Part of a small language model's weights.
Training: 512M tokens, 3904 steps.
Each number is 200 + 30 x the weight over the matrix's rms, rounded and kept within 0 to 999. Layers, rows and columns count from 0.

# layer 3 MLP down, 512x4096, rms 0.167, rows 200-250, columns 2688-2751
178,233,168,189,210,250,185,236,142,205,210,170,193,238,234,141,226,228,192,195,161,208,173,208,189,202,211,146,234,183,172,190,156,175,222,189,188,223,213,208,196,248,181,210,144,213,192,166,227,178,179,172,270,191,231,159,207,160,181,227,228,263,149,215
205,134,183,170,169,183,166,170,216,171,189,191,200,213,196,230,177,142,196,163,223,137,142,213,203,200,227,193,146,242,258,175,127,198,150,198,197,126,215,181,222,209,185,223,175,175,226,241,160,240,181,120,232,255,196,180,210,195,205,171,197,219,192,221
211,157,184,236,228,175,186,174,216,210,185,275,199,162,247,232,267,160,245,218,183,195,198,144,196,154,187,182,162,181,207,215,219,164,192,234,153,208,157,183,243,183,185,216,166,244,228,235,183,197,219,152,202,255,214,222,163,180,197,203,225,192,226,164
162,176,195,189,153,182,232,230,210,192,193,215,176,211,189,186,238,194,207,193,199,182,200,173,192,168,183,199,192,156,203,147,166,169,145,223,159,269,215,262,154,181,216,248,186,234,204,185,250,174,196,241,167,172,212,207,186,181,184,153,168,174,206,203
206,217,198,237,160,262,181,198,202,202,198,153,273,194,206,200,235,199,201,219,199,166,198,193,211,190,200,195,229,184,209,209,227,254,183,202,217,204,227,197,245,179,183,154,196,157,231,198,172,219,205,210,259,203,199,207,205,256,157,201,228,182,199,203
233,180,219,187,213,169,205,179,245,156,191,204,241,224,205,211,234,235,197,217,228,192,245,190,240,223,223,193,189,167,191,216,216,220,209,209,195,208,247,184,192,165,169,177,248,160,243,212,256,205,246,157,243,204,195,162,199,184,212,172,188,243,197,197
210,170,228,273,248,166,194,159,194,228,202,216,173,171,185,218,179,272,202,176,193,194,195,232,224,182,208,197,208,192,208,162,192,178,235,186,164,174,165,225,201,233,212,166,200,201,210,226,209,224,162,227,200,194,167,187,193,148,171,152,174,176,204,152
208,181,150,183,232,205,179,173,232,232,194,179,194,239,265,191,209,215,148,230,231,135,192,195,170,239,224,218,172,215,223,185,221,211,196,244,196,157,165,232,177,128,189,177,179,194,219,210,226,166,189,191,227,273,215,211,204,214,216,198,153,189,158,225
213,133,198,180,246,199,204,218,188,199,144,122,154,228,183,220,203,191,194,231,217,235,185,183,211,177,251,220,202,175,173,217,192,198,166,206,196,167,241,165,151,209,234,198,102,209,200,157,234,198,232,190,183,227,230,224,218,206,245,201,210,223,227,183
136,213,181,224,215,237,165,220,188,241,191,250,153,173,243,179,258,185,185,247,166,176,219,203,157,209,271,158,230,156,197,267,170,172,190,212,221,215,192,140,192,195,218,212,244,180,234,151,232,175,210,237,182,214,187,214,236,205,185,216,221,142,167,250
245,233,178,244,198,239,170,188,246,184,180,207,198,208,194,205,214,250,161,166,139,174,205,208,209,190,166,230,177,206,181,222,116,210,125,218,228,131,149,215,184,195,165,154,118,232,240,182,217,156,162,129,226,150,189,237,148,179,207,128,207,188,178,234
181,223,241,213,201,223,160,150,207,184,189,170,187,228,214,201,249,200,191,200,210,168,242,273,203,293,217,262,174,210,202,241,190,207,232,187,221,184,206,189,174,207,189,219,197,211,225,210,172,179,165,195,202,236,224,185,196,225,194,222,208,144,206,250
190,201,165,238,203,168,181,197,205,197,234,213,171,228,179,213,190,207,183,208,228,188,208,206,238,171,162,175,158,204,212,175,250,131,242,247,217,176,205,226,205,187,212,253,190,219,195,183,202,218,236,212,233,160,160,192,209,231,224,204,193,245,190,153
230,204,214,265,166,206,189,250,206,247,198,166,221,208,161,205,199,152,209,232,186,272,169,241,269,199,182,133,157,198,216,197,137,182,168,220,206,201,163,243,236,154,223,186,243,171,153,257,221,198,215,198,172,193,197,245,177,193,206,153,225,192,162,208
216,243,156,183,151,172,208,236,198,190,254,210,167,197,214,172,215,140,194,192,213,225,188,196,220,277,230,232,202,178,199,201,175,263,228,177,158,242,225,227,161,246,195,206,222,166,186,170,259,267,141,207,218,192,213,213,169,217,228,238,187,168,163,220
162,172,189,236,180,206,217,173,182,150,196,217,205,221,220,229,153,163,207,226,182,238,172,234,195,206,229,107,198,184,207,226,221,258,223,180,195,205,205,177,221,168,213,219,240,149,240,213,188,161,164,240,226,206,241,197,204,164,231,181,171,189,200,248
239,181,185,237,212,144,177,216,205,184,193,196,150,220,221,199,198,237,208,200,213,178,182,214,127,252,139,219,201,227,170,161,194,232,207,198,236,133,206,223,182,227,177,194,165,206,169,186,254,196,242,192,175,227,213,226,234,146,174,159,199,203,148,209
198,202,224,159,189,182,200,190,206,154,207,181,205,209,215,174,296,201,206,220,226,187,161,213,219,129,204,101,177,215,196,135,205,192,164,199,200,179,210,205,240,214,190,261,210,159,164,253,257,191,192,257,252,186,185,214,199,192,176,194,204,174,189,208
205,184,167,220,244,183,148,183,250,255,173,218,196,225,182,204,189,211,181,198,213,221,226,244,201,239,167,227,212,198,185,186,161,219,185,191,133,208,177,131,168,208,212,95,223,188,176,221,189,170,212,178,253,177,214,271,231,153,170,217,219,132,178,148
200,205,213,184,254,261,227,178,210,187,269,176,152,223,164,201,250,205,222,151,218,215,206,245,186,228,155,234,206,151,197,220,234,160,195,223,214,233,181,215,216,119,234,227,187,178,190,171,262,172,205,243,239,217,189,232,163,218,229,169,237,217,146,181
224,170,239,204,203,220,180,159,223,200,244,162,130,126,159,203,216,150,211,208,184,224,215,207,245,209,202,145,152,192,175,186,148,238,215,136,220,159,186,159,257,210,187,152,169,213,200,173,193,193,182,185,217,191,236,179,213,166,142,191,214,178,227,246
176,212,200,183,178,180,187,220,269,204,165,182,227,204,179,210,210,220,174,208,188,151,186,174,232,217,210,172,191,165,210,211,161,202,204,238,177,245,196,168,160,180,209,206,223,203,209,210,219,171,181,222,221,249,150,197,202,205,193,173,207,185,208,202
207,168,148,211,236,165,245,241,182,199,204,225,210,224,176,215,174,166,204,200,202,160,219,246,173,249,181,174,252,170,178,193,212,168,207,198,246,187,188,176,205,232,176,173,220,176,163,156,222,192,235,171,243,229,175,187,224,223,189,198,206,203,166,217
208,161,168,201,142,203,213,238,290,186,216,197,220,206,191,178,198,230,233,179,91,227,172,176,219,215,120,222,214,193,177,227,209,225,212,283,203,162,205,162,170,162,178,174,183,155,206,180,204,197,231,245,160,227,220,198,159,214,165,175,153,181,211,161
202,200,185,264,201,196,205,199,160,230,125,184,216,209,178,165,194,212,270,217,156,162,212,197,179,250,212,201,199,201,189,220,220,181,195,204,186,192,132,236,198,182,193,145,210,232,153,180,139,169,206,216,180,153,232,200,291,208,220,186,167,238,199,196
237,202,246,148,207,199,191,236,176,265,219,122,155,171,201,168,237,187,140,231,235,197,173,191,221,287,242,167,195,151,184,186,268,245,204,195,224,202,236,202,217,246,196,195,239,210,229,200,203,227,192,226,170,169,241,168,176,205,155,186,185,124,214,226
239,223,248,226,137,198,170,191,199,215,229,202,225,249,195,206,217,239,155,160,192,193,190,274,216,158,223,163,171,207,147,204,207,196,155,245,230,180,256,212,188,160,155,254,163,199,147,185,202,192,202,210,139,198,194,222,181,202,193,212,137,164,187,189
161,219,183,185,189,189,212,228,170,178,178,196,185,160,255,190,195,176,194,204,202,208,195,174,222,231,182,316,162,178,147,178,197,203,193,175,225,234,214,232,198,203,187,204,249,204,171,254,158,189,211,197,188,193,179,271,162,145,200,185,218,136,214,188
194,190,158,215,252,149,191,199,244,194,231,276,236,186,164,248,215,224,235,178,209,168,174,203,167,176,196,191,195,202,189,170,161,219,194,193,197,139,184,215,144,183,212,206,193,124,218,235,194,182,178,169,203,213,165,206,195,210,219,184,146,205,229,192
168,209,272,172,243,199,195,221,215,229,202,205,234,135,214,190,211,202,197,188,181,224,230,179,230,235,211,200,228,229,182,206,155,200,231,199,169,159,191,184,236,216,236,148,218,187,204,259,148,196,226,184,199,182,205,193,201,193,220,174,209,197,204,152
153,145,249,242,217,221,119,259,201,179,204,239,204,258,229,204,202,202,168,178,195,215,201,241,194,207,197,185,217,224,187,152,201,181,221,166,203,190,169,214,203,212,233,153,200,219,115,216,206,228,183,168,146,201,174,182,137,196,247,174,200,163,223,172
275,204,144,208,209,205,169,177,273,177,170,252,128,251,184,221,208,269,256,204,146,231,225,158,231,172,144,191,143,158,267,182,166,273,261,153,159,238,215,227,181,169,109,209,198,163,236,192,201,153,199,223,195,220,199,148,213,208,269,215,193,241,252,241
184,203,192,236,236,205,191,182,157,167,231,175,206,209,143,222,216,253,225,214,139,270,199,189,244,222,158,89,247,186,175,253,203,218,182,237,181,249,204,185,224,262,186,213,213,195,208,203,204,267,174,217,185,141,206,195,176,214,209,162,221,218,233,188
226,124,228,244,166,174,189,224,201,196,152,239,234,226,198,198,183,213,213,197,189,233,194,189,162,205,249,172,236,138,232,183,202,214,213,157,244,210,183,178,242,151,209,223,226,206,135,209,211,195,182,240,189,183,193,194,245,161,202,189,204,150,187,207
158,199,190,193,215,240,194,235,218,207,191,206,216,177,223,207,219,261,191,197,183,141,238,225,192,175,183,286,216,194,243,214,218,157,229,185,165,195,258,226,249,195,209,174,241,190,238,215,208,203,168,181,135,165,227,233,199,200,238,211,217,157,197,189
176,208,212,191,193,196,214,189,164,201,194,224,147,253,179,194,195,177,207,181,216,215,209,218,188,220,141,208,225,216,228,197,217,259,172,197,200,173,133,194,213,217,172,147,188,157,192,210,189,185,174,197,114,132,187,188,212,214,223,181,214,204,188,231
209,165,232,187,208,161,158,193,188,196,259,199,223,191,202,199,123,249,147,171,207,182,198,180,192,266,131,177,211,230,201,179,219,232,156,220,187,183,171,219,221,228,205,214,147,197,251,197,185,231,225,185,143,193,185,230,222,209,156,247,242,222,166,280
200,183,173,233,230,215,188,200,197,187,225,202,213,200,178,218,168,239,169,220,258,195,218,203,171,223,170,118,226,164,188,138,203,244,180,184,172,196,176,208,163,143,164,219,196,175,199,198,189,225,243,216,174,181,178,201,202,218,219,229,219,144,213,186
232,229,242,194,227,200,157,192,175,224,176,206,233,215,158,216,239,179,210,216,248,214,194,231,187,192,192,233,203,175,225,195,208,167,151,179,205,210,190,199,157,199,238,191,188,176,162,221,208,214,232,229,234,170,218,188,227,207,179,230,285,190,226,222
217,188,221,160,247,262,174,244,233,223,131,134,204,171,171,228,228,200,179,194,188,187,172,205,195,173,236,312,182,195,191,218,265,191,176,209,194,211,268,195,191,191,230,175,158,216,235,214,178,230,205,171,191,159,170,199,226,186,147,165,211,186,188,252
182,178,242,263,196,189,216,203,264,195,197,247,191,201,234,234,225,174,191,125,243,154,215,248,176,117,179,140,171,234,173,187,214,186,145,217,256,192,192,152,185,175,185,200,231,175,149,184,269,207,148,215,210,178,147,235,194,155,184,181,249,188,199,213
170,270,233,201,193,197,189,223,171,233,163,233,200,177,223,219,199,184,204,205,231,213,87,213,194,220,226,165,188,217,249,210,154,237,225,178,193,191,295,172,170,205,136,129,302,182,237,208,222,205,169,184,144,185,224,205,217,214,249,238,244,181,210,172
213,214,202,225,164,180,186,197,264,179,184,282,220,225,241,194,204,150,207,199,191,231,192,174,217,240,124,294,195,189,173,172,199,160,143,230,194,172,212,223,198,210,211,162,183,218,122,236,195,203,215,243,213,202,215,168,218,218,196,166,220,252,200,176
195,241,171,203,235,164,201,233,186,235,219,187,232,184,208,189,173,211,189,233,209,229,238,167,154,288,259,202,252,221,200,192,148,179,166,204,203,171,190,247,210,215,125,219,223,246,223,207,216,209,159,163,189,228,197,159,196,238,196,194,200,135,220,195
185,200,236,236,228,186,202,235,201,206,190,163,198,154,207,200,245,178,218,254,249,187,194,221,227,179,228,194,185,243,196,196,213,223,173,230,228,247,249,204,172,220,185,185,207,207,258,167,174,160,180,179,187,207,211,216,251,211,156,229,217,190,232,227
199,203,218,193,169,210,195,156,168,236,222,203,137,203,181,212,250,226,240,146,224,211,170,220,207,224,208,274,152,148,172,224,187,155,186,227,202,133,195,192,233,151,188,228,224,261,194,221,211,207,162,201,159,177,198,187,245,217,199,185,213,214,167,194
206,229,185,225,210,213,174,215,173,216,201,166,239,167,188,189,192,178,234,220,224,222,254,197,173,184,211,132,177,207,230,232,195,108,204,123,194,190,179,249,143,206,294,217,197,202,165,147,219,163,211,185,180,235,225,168,189,209,152,217,137,176,155,247
208,238,132,207,184,163,215,185,225,267,180,182,210,197,179,202,189,241,208,197,225,202,199,243,170,260,180,176,270,200,203,218,160,207,191,245,187,180,232,222,158,168,245,214,225,205,150,147,224,219,188,181,224,195,207,201,224,210,254,234,209,224,168,167
252,191,232,158,193,236,218,240,208,250,214,191,199,211,203,234,184,226,206,206,233,166,259,225,169,270,238,184,153,150,184,186,174,158,206,174,227,234,205,187,207,221,160,196,242,248,285,272,165,208,222,191,182,192,200,212,230,173,193,183,187,191,234,192
203,170,177,188,222,207,160,187,208,220,226,206,246,219,179,205,218,213,209,203,242,179,169,189,169,173,230,276,246,163,184,226,185,219,163,217,221,193,166,185,137,219,175,214,171,204,213,193,171,185,181,255,216,213,124,222,217,187,188,261,233,180,183,157
220,183,224,179,184,199,167,229,190,155,181,240,194,256,227,189,221,173,200,202,198,205,243,166,200,210,211,146,215,201,188,201,183,233,180,205,188,244,164,206,207,130,166,183,180,202,202,220,183,184,196,194,239,178,154,210,190,203,193,204,172,184,201,185